config.toml
positions = "rope"
qk_norm = true
parallel_block = false
init_std_up = 0.0283
init_std_down = 0.0
warmup_steps = 127
batch_tokens = 131072
train_tokens = 293100000
dataset = "wikipedia_en"
Each number is 500 + 40 x the weight over its row's rms, rounded and kept within 0 to 999. Layers, rows and columns count from 0. Numbers have three digits each. The size before them is the row's rms in percent of the matrix's.

# layer 5 MLP down (transposed), 1280x320, rms 0.0898, rows 664-750, columns 0-79
102:483456558468504476480514617457481497474478521478534455508539504449548499495538538458503464516526501515478463501545478553487492489535442494468523476529457563536576481557549570515548581528466520535544445510510490490508540430393561509537507509
104:546485441530465569494517490497452394494521520493518472458491537446475514512541470548364553422478553506497530424462397511468560454522483507474521529546545564380478488548537434525488596538512512537484506506428504457501516496512511461530504483
109:514542475480585538479520437505453502526532576506473467500452500486434513539459551538408463507552493509535493560480435515452541505530462555551519582466518506549531522555451470511490503522542536521485492494462433491503476536523474483471538488
105:502490547452470481497516469562439491497551493521569496539514524500517561462524542496455541513501450514569487508493533567483501435494529497516532576543519466513518460517472482468458469493494482407564469529524523584438522563443498512455531452
094:470457473495429514554530461475352474494474529533462442557537481512528490430503517492501431497478496512503504472459402514511461508463520469529502563488513538486452485473499535516531512411489476518513449426458549510459492495479442579513527544
101:515474466474528494556435526449558580501510502556485481556516464469540476473412388518518537458477493530564492524509455508533565495506451509485551524536534505481472506522567456482473503511415528498512489544479492448519537462458464460535443529
102:516496560443533505557553465496488528508461477514487520586501545493521548551459537457431525538503528542472480490507507506447486487479434498468518516495566467533559646493453504443500368459535496476478549510552452490548467609546494487491460522
093:563534476570489460521506497489434510454492483530499508532532529491547502521549565515493466514473494555460450482513497532539460508528488486566509494493461489489553502587476556515499464506479535556517516502553546453581506452514521535537588469
098:463522429598486469545407489515535489465505500400486449488555470627480443509488440515525468566512458520441524517559531524487464523508521542442547492470457463582473531538483451550445458523484594455557522482521498465498576487470515505578518448
093:487495603461494496505580575512471531433533533476483554512545475507476464532506533517544470495467494516585477469480467539484514460559524527534486534546471458445494518455510535473512480502488465596504505511510553501555516494563597415452506525
101:485495522487533442537500455499507535490492451494507519475523528528503464461461529460472554544540521460501544531437474481473479527534495449556457531519629490621502451556527496510473427453579455489508558508481518536519424526506492504515544462
093:526468510560485516515457474552526498536548517554553508446480505489509525534521512541503510450533475474579489439473534526424539496544529445490532432441464479583480395535543491543428449496445491515518495446507543423542547495494476487513439483
093:526453551476508579487535481540515463531503513468457508523545559519505544499526533529503511509510522489488527547504594553505458551510453494470523534502601482501510523499499514506560526464516507543482463459393434518543523492461535474450536515
106:536431529500605540484475468515437533514530442478458543486526512546476568518516540508454481473476493470529493462468558491509477582507558544511572556503494469515489457537448478556529546518495471504516504515512485520462547461473509490493426495
101:463475486411501449495601495591544594407475462553563470502501447498463504458481531476444457441558464502440551415520551516495400485534494526519470553528488519451450609526450499507543469458521544482500508505519511509517539469527537493447484457
103:461497536462570552483484446477498530478477517444530422461534490479522508463642475462460523544475573554473484538491513472480519472504498496483477544476521448504463437500508467525532545478483535497507461479534516560551429489576487561541467493
109:482464518455531517576498454503613467538500527495503434474461536449514438568501477512531515465468479552560524517545539483499526435516539503436532462519509407563387483531472527609536472562474575529500522472470437445501483573429476494500510446
101:529502505465530520518541546449496470445516579547493546498533550427463461563538540480517506481518503452553516537471526534458432547515547536490530511532590499519582492500485518512459444455458532569497496490550492477558546442453495465441532545
105:557422454504462538457443522470544455466521495567542522467479469538569415460453502538573501442526443517550497549465466514465511523616529532559509525534559437508540494502481506477491390505457477486473423522486502418448482518482500503463510513
100:499549527490496469516475507544546549459575504478501508533557503531522551499476504518505538508461503465466477477499440535611542478468529492422552578482406541518545465472523524489424532394479475529514416476465565526454495473544485568488518520
104:486418508480519528492488522474460487537505535594525498421506518537501551501544478542467454484464472477511515521573501444509454532482548551497429559536475571555472458568527446464490506516447469510444561502491494509579530473417563450524479445
098:495454573541515419499503524484536453466507534485531496520490497460478465506505431497447524555515496554502495483463545477527510449505505494476543481459519544464502484444506476621474460466531454528445419495394562496483538586526535569522511488
099:421503485433479503584515454517439484484452542437440524518485476578457509530510547544452477435511522496539527414478526529444524455494443437466586509476501487495421574478497547553511496503532509496454483524496550468515469513505453496531514543
104:452518501579505557480455449425480501467565508462511515524518503517422496452510493514531515478431499435514526467497467539574513560530503464450523501509465476558450496475510451453481567514466505505553435575485512474433494479501459592508447503
103:488459521569500524444476499468514489511521501519506532482589462419522624470446485497506478501471487386467481531496549443442419461522531456490557457412453523431477477478538485498502579439505549516440470498442467474495492436505470513460563548
096:512519516484495543468457469515529513495518474572460556522457446546550454473502484476480547468491461499503498468424545472561476496510491463536550494496483520459497334548459498488413495451515484460488448545478466427444517484474497546461536510
092:476535475511531436538540487488538581480480500540502453466490494565469515448461510500399499491484425435440501521524515539517400526500480516525573497489540473489481455530527494550531523437491471498443523461473594505542522466499528476501501468
092:557459491466543474495512492553478495522512532467453517527480494459466459488506459463461507493555474455464486524461499511448535578454513534525456498477487511440410510406503524516471540527511480519554478477486507457485492473447509572543445502
109:555445462479529552572470555584542549450544498545450456524535411506410468540459489502420519452545431463517539499538364467513483430552524389467494439507488434560464515448465511534480566429497560473454521477445452478514436462517513411473474503
092:459439517517487521554424532474493444517565480455533558513510475486504518498540497464567501516535459534433551502524474513521428504514512464478484510542510489540478498588494506430452497479478599567424537493546575430522469484448495533461537474
109:511510486521505452500499479510504419489435505450486579493494495501505560526538515489476546461515533476539503443506477445470404504482499483508527498561545480533529498490479506441421515493516492522551518541508414573501531554460513400447541499
095:490459491528521464461489478540545545448550497514565494479556529470487452450492504527480531514433494528466494503491480487515550546593554558529475572517502457534501500505481513477464514498539493498506476595471522430481532529536523418433441489
108:465505467522560516459514527460482446527475514531513532523503455496516483512496531500503417472588558547485497552469489470495465462469556520502570454419498462462512533466561548595433497474531550498553468528506509548530503553485472503463499520
098:422474482460469513483502561524489516482507488561532500438480493480492506509487584472468483483490468489530517530529494474495531455479514516564466462464511584492452568465510495468557503496490513502477445528512465460524504513500540491467514498
106:569513504494483469563460475445448503445482558423474513612523532522517476481524545473505503451506411476523477473403507502428519504452491527497495495501534526549575527448508434489534489501494482484534470463533529579422481512521396576530507491
098:500434473601546535467518483441499495566518517514504454475491508461475569492499574520424461493502557486578542507471561565463487582489474499517489487498502531513509480513511477460532498380524482485461475512515520537463487480433456509503499523
099:474558564508507535516532535513455506492511430455570529471504485473566493475526434540487444443604499454487502403447447571532474458526488541535525588530551435541547510471485497520446518509505502452504500462538467487440378470510435507500483509
108:483515491510492508504525493488514531532446500596462416509465501534448487490518500540515500558538515498534511497522495478436459447472519466557465526556466450513512433542616549505439451523566545469497538498536499485373513459535503591564555375
088:514496523509543606480515494513435559440419516529561459521486455456465541465430525529469462565396466512496475484470505464484540547461596538532510504528479467572470474474474492466500391481518459462498506487523550529541501565496558458539499444
081:510473542473518484536459445515486467460494487543524555503519471425552508505465559454510469546476470507574552515487449522497520463425512549523438491458477508532555493573510489449508395505483507507494516494498544584539561522422480576475547505
099:546472508509583467511519522491481524491451537506560483428538540525519491407505506571518438449509487478484501514577447503516470477449441430480471535482567522541466514519459458471539441469532492537456497492458451484524516487512531497351435533
104:483500518479517524529523467525547546450552520514489492485511497384463533472575467416547482488473536448502504566553502429605492449531495471545424540590572437519458483522429491451439560497465486570503532534550570480515444557466494493536523511
094:527463567519538507486535536441477584511495519521510478553515496500458468440498485495506524500479483557483486586493462558442544489559500522536536438558459517433492550513506577440533532490540499455570548496531517472558449523583439497473557465
112:558500451510484507530472485535487484556504430510453414540577609484507514434507543515508508453547514382541527475499539509482543446478568528488482450509486511447462451473487476439543505544476468433511508510516478543544526529586527511540476553
106:524518530558447532458492606518454457465453483435430512476529436517565506496505461533480535427444535492516497490533513486479511485517470528494565498526467449547494503514495544508525558410462538538519535457417442535473556503542505430532486556
104:527475514444472506555480563513523553512527461471510573584463513502501496462516459539519493491490520396510502511497562452474469489601442491495519484507469542487565455488532487439478427444515459467490489548513446553541515546496496484512473517
087:603560462428518508520489457460502484521543589510490544484503475473442463518541492476539505477455537532431484462466415502493483492563524515522436464492519506495487486460500499475513535520482544491549493572540534447471498507481599466443539452
097:439453522503529528502492500431463524453476584482540522476472511413428467512434564484518490468535519476499500468476506455490470455587513456485519477584556439540460477527477493438471513471461532522507459509437534491544544496523499525553475549
112:495407453453511574449449538442568512512501506549483506496460519533523551541568479483544432520472583456458508453403513481515491530494512520554458481517491419489580449495498539499437475474525480476545540549532446567480511443509507532457502555
102:469521465465476572527513518498458505576482469530473405534480499476474526443450534514431448447491526624475492481484469482520519517554379468475477514538540489511523451536474454484524570478508493487509540506566521492563426519507497508511459522
106:507468442422444511490562546431543483489483534479506498574484472505469537495537500518535482440533527484479415499451514522464509557576513460494476477507452488524546521475506555523551476415469492469500498517511544538439499578512486507491513466
086:474463495505508479508488611534518502436565498471461546481497506507447560521559466537540501483534541491514471471514571506557489473474524501431467592485475396441474495496546491456478471475517486508517619541480575537531551442486487523529483461
110:427462495512462524438492490512446491556530458534545494515528497478555470531542490427499445461483519482438576537523521476496444444526386511556510556525540420450471484439564504514471498509487462522511429477466502480551484484481483513528496548
102:434469500523576469473451435444537453497490572512476439521534501471537521496460475480531508401544569499425513565559425515476530536493516492569462432496473507547455537550561489487531537497513466523526499579581477516567467522548527448481428502
102:506442495545492495536494473550471523487505450457515476565528518525429472491511499485509471535452492529439430507578595503526489471484463424527570495521493526518512474519468506473578502484471536562494499488582495456477379470460487523500531482
101:499468486508440470466504510535477465543512594487551434445510499538478545483575515444511528454446510515516463479459496514493498483471591458476429542464546509588420470520469552526498465491482536460550417457558425478494544469542454505509431503
105:524462497515432447460459554534524549460454562580506535457543473523524485525395442458509503451539458512518463518442512564420506578508466516508513521445514516457511512597488433468485537472497493460493456539541465469536465577571437434518432512
107:546467517559493510522515503506541454514537501525446452526547457448455458465463520457494521502487469466462531550497492535535562459577440453532492454499495549464556456449538500469460438441559542525490523528456526471480533474499484469516512505
098:483503482519475472446505479429490506511521551495530458444557440493452565476451573480440496504466548534447440533481418492548557500514548497511597496521522557469506480473402494548482475411508538490529526536495495531450530474554516503525517531
094:524517473456483531535480526502511500462540486481511516559514515426477511511466619460530507444496495504489491502477492508486499521579490479491475493605483491544543559488524480483475503465499481496490496530517521460446504494495483508505465532
095:529521431557562474477490498489460413544505474468513457484503558538467556585484545482423476548468583501575520502526555524487488498581446488529510489477475498447544526540429489515487457535524579515501489486484517451485460478561548503478515520
086:519552493518445435509473515514481475472532491484593450529497471502498538525517573549486510482551503570531489485523443503574510521523541481461517519502484483522465502466516480519463549476511507552484553539499489473508503496477443461543511556
098:547498461489567500509471504463485513522485467475464546475452512523572562526473411509496512461499525429528573544507473528427447509516534536530438499501502505532497440456521460516520535450488421479557495500458540492559544497506489488478494447
105:499482534489518519480497481441531520531571489541444505499524472468542452449521481456437554545482551468471557521519535472604461526533446471488527483616526489565565479558497498511440482480460557461536433494509450482460511457557609461478515523
101:539475496435557407532587429414495472484471528532506474531490520470455491453559451508450471475467490485520470491487533502480448470543545422517517498487443488547490523476454521471436596472476406532491534480502456480486571520466500500462400515
101:505465500421552533565512543469481555495531526529529504461539504537552506460547528559549511559467532488490538458420525550443465443562530459520453544476492472549552466494458487465464559482448505570570563456442533453582555459563482517446494454
095:459469556469422516433489520506535491442548487516466526495460505538556406536456535493530471570507446517542432549514500438513483570533500551508507455549473488541556519509511480455524464434494488582494524500508559496483506560506508558501541569
116:496509494551535513553504451509530515485456551571486464559632570484471400539484468500547572519522466461509556478510485491482505517516538534423607641531520540532498582503441535446446444428509462531517572497541434511537451452493523475532508395
098:552548616513491541533473538527562451530485525490520437487431511516438517575498506571515556481544524489523504516521390550512448510506455586494539451531501462573471533558582476497426461448558443498419482564426510502524483524529460491457535536
104:557530399491625555499520430467583545499509466461494451561476561513519423547496507436510468505506472532478438513475512515491496506542515567526554407459472521487475544455549503468425434420527489523493458501441512505475510496505533535499473434
091:486502459465508531434564495547481617468445463491544493562536519520578457521551483552440508550430468515470481571496558483495527522521558471557437485510461534508546492545452495454480503537534489464528482583461489447545504434402438527502537502
109:417459423500519526445479556502493499519568468483517427452546454460568484507466537542555486494481497539520443500493518509441432474452448518477486502445452451494481534497478578542481472466510480519489588495496544511473505514567536538484485482
108:445522526577517465469577484401473471488581409542517482546545444391435534522436502528390542486554445451514519592467465519589530522464509436532531499534565524552448436483492558591462455520491488477470478529493486417493498566458471520543507457
102:545454549533551562426494523465498437506565459492498483527478553495493536484583489545487518555566495518456489573530461530479536501508523437558546467510521528513485442522512529509505464537493533471530495443515551421479493520580479491521526514
092:518544522441498497480513539499473456479508539444532469536526477506511522522547484494495541467500521427513561542544589526448442474501496483442533583454519465543508443518486483456454489437526507495530544462485482424529530472542452484502501490
109:498518445510526547490496476481487432559505496528487466442437511517519438513508513432510475432545492508446490490451484529543510509522477515434511474522490489454517472506423511479538518530528473480490555498446559451512554461567460610493479536
094:516472506466525513458520509530526497504543499485551538465522564510505479490474430506561466430535561510537491518466492559554499471541478458473509532491500457558454496497530527552471567467491448481441485548477436406474483558512509528458504556
104:492539483565373456565475547484424512501469472492440454505513531485527507434460491457467455487505459495496501472524511473518489442517565528539545484424517454490508502495503514545499508502483529542501498485538533510441491461525515492521518503
105:469485509471474467468484482497464530444556523572455485489451550532560459487524513482447474587490507496484589543512480511548507484409506517505492510467500544481418502481481506503483466480521510461493509470481519456526539446509461423496482473
108:469478489443515454424503503540497665500497524523487487470592531522477493482470482549543438481516434495476568555483524508570446484531502507462440566561548551547516503534585558603493495488465498557494403429492491530534544494467480500467552526
100:505506507443451467486414549502483446438455504444505475532538491531545430559479486514467449516532465462470484493549460471461535579486548491578480518495479464530465513546551476539535462430559531496539540528578546489560416483469415501497485556
105:500527481508586458536491462485496454491502462536509426544580455458562498436475524582449463491534583601498497474475487455435467515564523566446498537490473559488478491468503447469499556447575550501529530554473485489492511476584507534482486519
105:570501553485474547527468542521476474482494491510529465557503564503507464456536532521538501413471523498496433458482502464470462475494536486461508495480459521471516538432467528509447501508495525504441479443443500445487468544576473493446435538
112:516473561501539507518508433449483507493451533438561550512469470493548580460460521494474442474465563481533526502438515509472500511500527480437456528506456547443503641475474436501524473450554495496527460549494497482512580417542495501533455475
095:489549541440459479465429531462515510526492481467491471501470537511463532541597557510509473628508516502512431466480545468534472466492416419552508445469465490450507492478518437460467483481540499484460426513481469497506541492480458507518484513
086:504468515511442482491538457492489447498557542536486480536505494408488462466531414560481458544520455524558493552489516505527494481509594554510488499454542520425444395454465523455569485568549500556536432435502500558553548498515497491445528516
097:420478518484541528522549429525519491475447595512507490485488485489569542485544522422509414461529511462494469499507490487519516482520515430539527562500497510476467492452538453501479548485537448518521437494471610423497469487524474507428511486
# layer 5 MLP up, 1280x320, rms 0.0977, rows 665-750, columns 0-79
104:518506515502496528560458547489513499480581497623492524533542426483509440470406491466499553441504487508583534480460435501532489440453510530515484442434487493471524570542419483531548527519555541505507528477461544451508505514507551479495482511
096:499527434438471557521517497432479471532480514576520450602495501450492437513448481535505493558481520525566580549547495477535559511477506505475542504532538506516540463569476471422547508417607456500483514456451472473466566511489529453428502462
082:462525475535486453530518496510429490464453523456541502488492519474473493516528487511523443544467479484565432507501515435450481473489496464450592519497471494482493532498508513440445394537486473515428485520526450494489522478538512478456519456
095:520422489460521507603488456562489505563518467535459467545451497531458495553478555538483497547576423480543561416449549446497545555542461477490467464457428520512471462539482456494472460507500526507563482445609480416456419495463525510450483431
104:511512481489445429500550525539462500574528511491478449465580486502495571467520485549542527543522504528468455557530494529491546502444496465504518509550435486536466549561449528597528464479520463463555484550435475494465510493520484413517444551
103:479489508554509469415499478448419511515574543498526457511517497480457513527536541558518455446499471506531453452492491490501476498537389468548525517511529489494506524517538487459430500509433451519511551575505542501464518464502457488580496483
086:418591432441474523482458515546534534484468442504487495564426512491516436511471486504555579478455455449492482506528533459460524473581486557494484483505428533563542470524481463516492491529537444565506439498499509494495508386480464523512557470
100:591463490538464534514514494544548552515607507477447445496529449491489490500431488464471478574446478486481485451486498505476445510464511513543519521438467546476551531480572543541508456483476499543505494485526482476476545501571512484500458484
085:494472482556485539522451470470462482570544491503475534481469513545532511508433517492578460490518533482486488551511551509465452476492460461483545476434517567452589517473531516488544535495523554469527470461448456443470512459503498489500507512
101:482545461528493504603540541500529477549508540650485543469571511566487445529433494527490500492512447474498525452509516470459546484500493509521565558446510446505503437472477497414510483501522508469534512529489476506486514539449542513440539536
104:511485486524453469568437389610579543445543452507517498508533479516551430465466524545531497528444522492496515441467523539491568551490499481492498498574492491568526473481501407437474444518460464500517447501524499513469488461511433481521458432
089:482479504552518462533476524491584488488516488506623529469529433464521455509535494516540508488542505502529468511516481492522501505511509493507462537485497580484528501504553468477482474439514404524493490521543432350485459547447515489470499455
113:539582515474490514532478499538544470533528484418462523527518469505502479606494460572523401500574507466566418457440519500451447566521590521468572500547530543526437488580450519523533530436464551494502526512466430549538528446471559542493445449
107:491492510484516615549477511564507501486535464482470514533528512487483485511453432579568431472496532476531553501465501496495478558433533555472568531472481536522488515548466473485536530542512486468472482511463598405522424511550477482460550448
103:420477517502525494515542555519499537545464490532535393526495526485485489494528484519506534532508475481473491540483512450431421485521449517521506486442517542520521586480466420544583533497515487501557466531546538520496509507513549407519492418
109:532487461403502501486492476460515541516501563458545476522560506551480447534517497578546538544521524469471514511508528482469467481529525511522542472457559422539474492503484541502476517493595484527500499554457526426477543528589533510508516512
105:492467483531449559504471498515486500532521412462498531514527507481452450480463530418480547483536462470416467502470527509477451574464525541568537455417383497569544556477486390518471482557492437517490499515479559502520494430504553480517513474
100:527497494532523486586522536577492437484494515526528517491490576607538503487498480451584509437480454470493484493457499472514497528480501527579523551518576516515535483538465553489493531468496478525435485427531516442461494544553521479437451534
102:497554473543530515487501526527519486470521494536491496512585535507507554529470485466444528576507407465481475575514446500422470523449533522437458542507513585458501506461585499497473482567577557494495536465458504485494497512499476530469553532
097:530550454520424476547541501555533450445467574556418527470553504522505482553560466534517443512535495547470431556451451453506459447461516515531546485478497558492615521502525471513570489462454490534506507470501582412534443524499491545397511519
104:521569544508535536517546544514533510453476454462546477530558540472482469478533504485494503470480501501580505502533378505508444481479427451516586468478499537560532475514457472458511473525492512482457444516492491465445411493472503464527515500
103:473510479584559499578513526447504481472529490452509487559437510459513509410518419575525491459457521472444479463448468540536445430559527400511563462482526492502512511466489474495432521426472512481481453577541516519517542553515475487521484529
080:437485435478491441411481449542486383542501434476478481558519466451484457553485503543548448436533512508510546505561566467506430519536529507505539501491536448504516532542400569497532544515533423512481457485482466518545516574532555446467532468
094:525486387538510472505455545593448463532563520497498466513489483441485531580483462515480535505520483424424528527550506495488466505473529440534564494533518533450539510497503481526467546539522481366506486533536542468491553472500528513511493422
091:460507536453478516467552428533538428515443545449515476535542524502507496555456572517558578454574493529519519512590445498501499485446537471501534504503461501458527536552485527498504477479544534584417545412504516571514536430516531483470508540
097:489475479480447524491460424491475545431460537555438426543477491493416485436489508489519468456445501467441544473478554496510461477458481571558526491428551490433506519524429533548487531501524472555412517432440511428526524493489409481560474495
084:511530426467456562455506491477467494521463531514461503449463513534488424584464460540608503514535510498461524476534589452503528490493541502515500514514474461557461462554567460508472528531449418514449498600446521450490542516539487484476425443
112:514594493458448463599497483522558451493543495519479499526521474558487558467489537486493526549484501462523532484511495466464480486489450426533462487495549482521438460601495521520482451533494550478466587538477483512503471496425531455514478470
092:541476473495489562498490443477442582484551518526558504455494552507532460485491489515561480535545520475434496470490423487408477500485491520547547485503476525559523426485461460472478492540496493601543480492492520490479554461493504510527394492
110:529539506449489508500513533516486501515508558515443414507516469546551483470431496450538431466412575439518545465473488482539475586499482460565475533477533493443504348569482506478517479393546487526525546483513549464467499515526498458497507531
105:500530550518492519521507528537489540492578491402525545448495437449467462566538479558518489506450487480557526528557446487452488482549507494467471502509446556483536490543442507479472480392575499462512528508497441541556445486480587442496508478
103:557616462567465489565551543392389490497499528506521568518529581471416538468527486505482438490504606494482438472525454488547482495500544390455573555468463466455494464537456502515512549524499421464496585446531507507511570545521507539539537551
105:492461468475493502485470450560390538521452503495595461506530500524540488479512519511565524472549511484483562469501494474467495426492486415509520445517448528544526484553483556531395455555519555493490512517461552467569517530477531511501505530
098:507526533441479526459440538453514531567545551546512434540441468456529486530526390517567493482414513454547478488517603605537503503496479456440566498544495481591489504478482465510529513517449486495514465533463476566528492530527523546593431518
097:514559440536433494545577553413490518484445457498528515509499502456496510509491515452538418441539515509494504460489551541467476531479485509544485466486512530470531498514450479519494480469437477586487478541491528469581474508460500519507478519
103:424438531495553456602467533470534512521548441498557520477453480517492483446478518503487471419410471451469522531464523548480500486504532493544455529489457534451496488488498451444510472587529506477540482425581560484499512496414528547495541469
109:433423511505562490506524524489517529480506428501492473497427439569526468443495450540528493476580463468447521457490488558544497346533480481514523526490489486578481506537481487572452522496520557474460544467528451517455513488516486572500542445
098:469535550480498560460520483505484528483520481525565438476450528536556440414506530458543547487484529468439469561464548522512552536487557488424522470423622537546470555480512489535572528516508453461509511488501508548559573511517560531535541426
085:454550489531489535513510519510468470429555482566531486510459512498536474478476562574501511478491538510502477419447462610494537530495506509570552536483457550540523517525483514459565490553493429506505466552506495520500520477572498552529493501
107:523401455450562496527545545522431556485545514560573493532485471545484479485468537453410591501429498457491476456540469488438448523425481472531469492520537543484520499467478503551500470517509547521440448560460512553512485499464542451489508482
100:537507572498484531519541517496474482479444579494500503578549494454459523526488424483454508526518529516484501605551507571466543479521406434486501492467485505508540489509463428549397500519548486573484500510527491500497520529456518483460490510
095:534462496477461528507502470527498504535526453515410485519491443515550479577405513498477516545535491498503501453529521463484408526475433590463493521502469468428564510554512469559505469431592489482577517468483522530488481457472443464443465522
106:487498483560477476496426486452499459532458484540512435554486498486476466453472445455517515448504569476530447529560448502501487489516501513527541470483494513459556472542506498471470438543448563500459503537536470553575530478456477518427501447
104:586543455551433552500555530532483507553452463545456470464485495493530496527462467439457475531496514469445443458466459505502469469529462529459477512531451555494434484479491526471464532522450483434525577493374437500555554480558531489524492583
099:474473536504484513514497488412535518446451479503491474532481481478452486506426412542527498483473508555548534444557505487543482488512458522469470445415471487483556536410464469585523511481541561463507556530503430519548500499464488511520474465
084:566515477557349513460472542520563508520458501486513480507512458571506505570492529535567501502505406513538487449554541458519484441537491454482573543451493452585504478525458506459551453503504524512436447555571427491513458538498505507538500544
097:516569523457491492486508422547498513484469479529533532499525480474480593558424432509489528416508508444544481518498565502453471479463472488465514541525539476548489509547510501562435511501486455532458514477524438465487552517479487505475453529
106:519565513463537490555426551510496525544493550530488517558438444543496455460441484554563500528476523492546553472451559545504547540478462464504470506550543511537533493497516527464570517436513437544416492540491466508526458540503505509415451576
090:496487537470485524460438479565455494413497527542418483532482488478564485510440581536464407484467503463494520460529490491512500529516498475463555459440489457487492495453516550579523521497458542519466570536486508541585522554529544526512440483
108:505542520483594543558451444570460467495537497448482517500471533448520510519484480463526458542474485469499506472490522464501487473482451530547508488491470441514525512440497471521487544465442435538434447507545508550498428475477503526488513429
098:504513473518468456575466593494548505402495536546506546549456507507483509536553479436583497476560526458474490405500526488582478446498522424439468568536532482464509555545451428545576533528514477479512501522506553541513515532455477510528481532
117:472434543543529527533538529509479527478435479515525515507478459531518448542464487473586437496450393427475513575534491479467516486448488525528470496520520573523548548512511539402527458443462483516488564500523495472518536492444467505492506500
109:533574462550492531526483542425487480512453513500495530518532503551455434480418475519555545518472507509509487500491451488479451529523427473493482458472479567600448482498534485510579504495439552548528589550575450498502537548488558471545523487
104:556456528527562469465508540524448465502457472464518567502515499529509486440561522506497598402544428419517498521413436445541512472520465431467519469500530461544455519481455501464436563561547538511495509529526450476522505518525517493525479524
088:511481431507459414528585592542525490488518491471546507540499473437516510518508503502541516460544446463490528491566481459423540475445474484481470459492481520507485468552524503477493521440430446499440531552573507549457585455470476461456502498
108:544506556535492435546528455448490516484488526512525559590459500554483540452498471501493517565519402511462498492495519566454466473502508486440508555513473507481515508557511488452512532495450469469462485518474484501508475479524525390509485485
108:554502538577470486459533474457471545512501430513473515440527441479496516564511554521494488478539467461490516497447465526524551423547459454582484444512467511525472488553518526497462487525499481475545516447470443564481490470527496487508434511
102:531516526574463458436483512507474593528535507458407448441436552503501484472499439576569562494557495550487468391499455507541530505448542489453498511520437470545527540494455511561514489458499512516516525459493489519474483454485540489507492437
081:500516408473458506508529526516495501544491477556529495504560457513427412493516555524535498502506498500555544479487513431498548482473416539456508536460479551535555521485459515512473503490483479557476439532515476498508542499460519436520480483
105:494492566541450526478469471536485540447514537427469462425509499488516455492460469523453555505522542490557523458436544482545461517528561471576510452435534490528478527493501445455465483494559490547483521538483517471450417463489489508509457482
073:479521546476476530436496531528455514474517503511414540498518485454471472544466423562512415511439491444414502457540465483506516444490479546534416481556518540503448432509438440488489449545428461508554475525499529456441527542593483528465481460
084:512524545539500460540491548537529498478426509468491485479465481477482511500558532477495504471527446428521468496610577470559483483564446458566519574535470512487526496582528467567484462567493522491484491573556521503502540528434501494574512514
107:513510502509520478522497537523525492468511512494529488532511454581434464451477465522520445498484532473444465485491477484589515544512525442460587490467478511516500587522465441526465561513493487499430519497497509483510521471532541467518527508
098:545487517498504558510505496492519578534564451469479466596454457514466521487482450525460419493453437458439516506516511525515476483532460492479472453482498473511445539462514481485493447517502502483509467448466564423518529497517484544529498557
089:444564519514519501474532456496553503533423579482554511516532462535525528570508453455497456538486483499503495521485470500500525489491491506555507475475580498508519448461509422459518431437585468486598465511538484499530512502496470456535461510
093:526461411502509511515482486467533476490525493607532504477528501536487505508527447514534483549521468504518475521481511471442533607518499520432520504454493464518512463562543453421525497562505448500497535449483502502519485437488437579544500473
111:492510462502486498535478447526465458542507432538478534516500474514426435437532521481508540512522537457501442497534496436470500541560439477477511476558509502445528566506560505521487552419439486544491540460493545475492457474499567475487449451
093:526557560468444511516455519504561506594554524553485479530486459516431520492518432567543525527514531465466506471463504471507510513446441511461549511484406455491466529446521547553519510562525570470443484448510550478529547440467490459533470438
104:542520422520491489504459511467565538454542452486487462466463516462560483487475505460539471555442447484510484481586487518548487553479502545465513539424459522458511497472518472493480484494479504548528529534439509546520455476501609510403558459
102:595534501526473508461494648491510488455500481533484531517465461537482445445436537544482537528485549483502536536447490502515493527481457504519544479588496540518450512481490495496509533554497491525487534523457558437544510522511498403453530459
106:554439579406488543467470453559467452482451469524565467545562422431513475474498443523479494550536592469474535481513531482446491476495515496402456479457500517503525422533497450455519488513513536534513555539549551421503549428489525471490489435
108:511578489539518471521533523516472478461553514532484568527431483480475524447499397429483466415566489486522478483546483521533471558490460426437513482496562515520456515494442512540471482529392512542468488486418550462564475479491508463493553491
095:516509472529512421599573488451476454457523523434547532486439540504541439666487515487469507544527521554533540521460507443480470487532556478523488568573474588549539516565469467480555441429447505463491539560497528472439553482547522420532546491
082:559514478454487525469493558486423561546427460477489431512485494561558483502514421400417514516466566520415564465518473435451560510542494499456455529463501589535490502500471430456511421468504496470524497396498408458548507489463513473455458440
115:549523598477508477439565535526472487535452469443484491449544508524429527494491508542571521448511477438486487463520496477538452581599441487561479502449527494492441473502483533494499464503550501508519544456506519536497505482538485514554460556
097:484474435487485503516493489511395478514457462523501458506492511492514509451513471548534564577523458540452517562471512424552498442491468463526471525462472517448485518527518449557466490436481477546485447482531453533526554464506496520417448501
101:510568419503490525483490515515522498520525471448494485477565393522484507476406522538536494523554466431528578466560520446494478492537491478453474574489491492555508467447488514436530498569434470451471538461508519476501518520480613515427597468
095:507542547547517541427472549492504474535478501530472498517538473524534504534483496496468549493518567431438467589446558439484467520451553545459464534535527578452520507530507485512506498384531506475515485548520575456482496531535492530540558522
102:556508440499462514519475446435501550493508554517554541488516440574479446555449463507551458543507431509476507544490487487517498548446517464495509467408535503475535515523540466541537421460492500529419507395467494521566520457512493481536507600
097:491485565545535576569493523525528468551536525506491454502497428548510496523507445467505475497467471539496417509401573500506456506498510543504470558503447558502505521469518458443493469521568522514564506534531542577507553547493454543539501492
107:484443500516492463544512507505487638598505474573443532503505496549534497554472578495555524458513522503577477490572451395471475472461526483489483520542482449519516515541518451468438442467501575517467608505439462526499489464441518483444531472
104:547506463477508430548510520557535385494453466464515476470472508455483505517499505537477575535527562505459396446500491511557473488470488512489591524484492520507617498521526491548486487441490539529500505512475517449568487450548518524455528494
109:534439476546490550531536495488507456468468444572564507526582451531500510505507419568504444487472461463466544449505516501518476530529522465500506521433525528534569510454476479506537498491512514499551406511467463500513472540456565508434477496
104:549439550502444500486482455481499507515520533507481442497467529528501442479544503520482502526550577454488499562412551550497545508503565511453533514519514507478508506465456477463537521456448552569534478563459490508442579473556507545528550435
109:435533486513568507437482532499528457551501565535455465523453547480518528501543481537528532477425494550515561514477520436526495495505522482466536439494500608430475505514529455526458504483555503577524475531491529488419485514481533462487419546
092:483481540499450535546512437474511560585565455521487528466513462556536455592523474555495451520468450428480521487442518477450565495418485433499534514460474495484512506522546481441528535496518431555510426499549515500468492411410410473493536492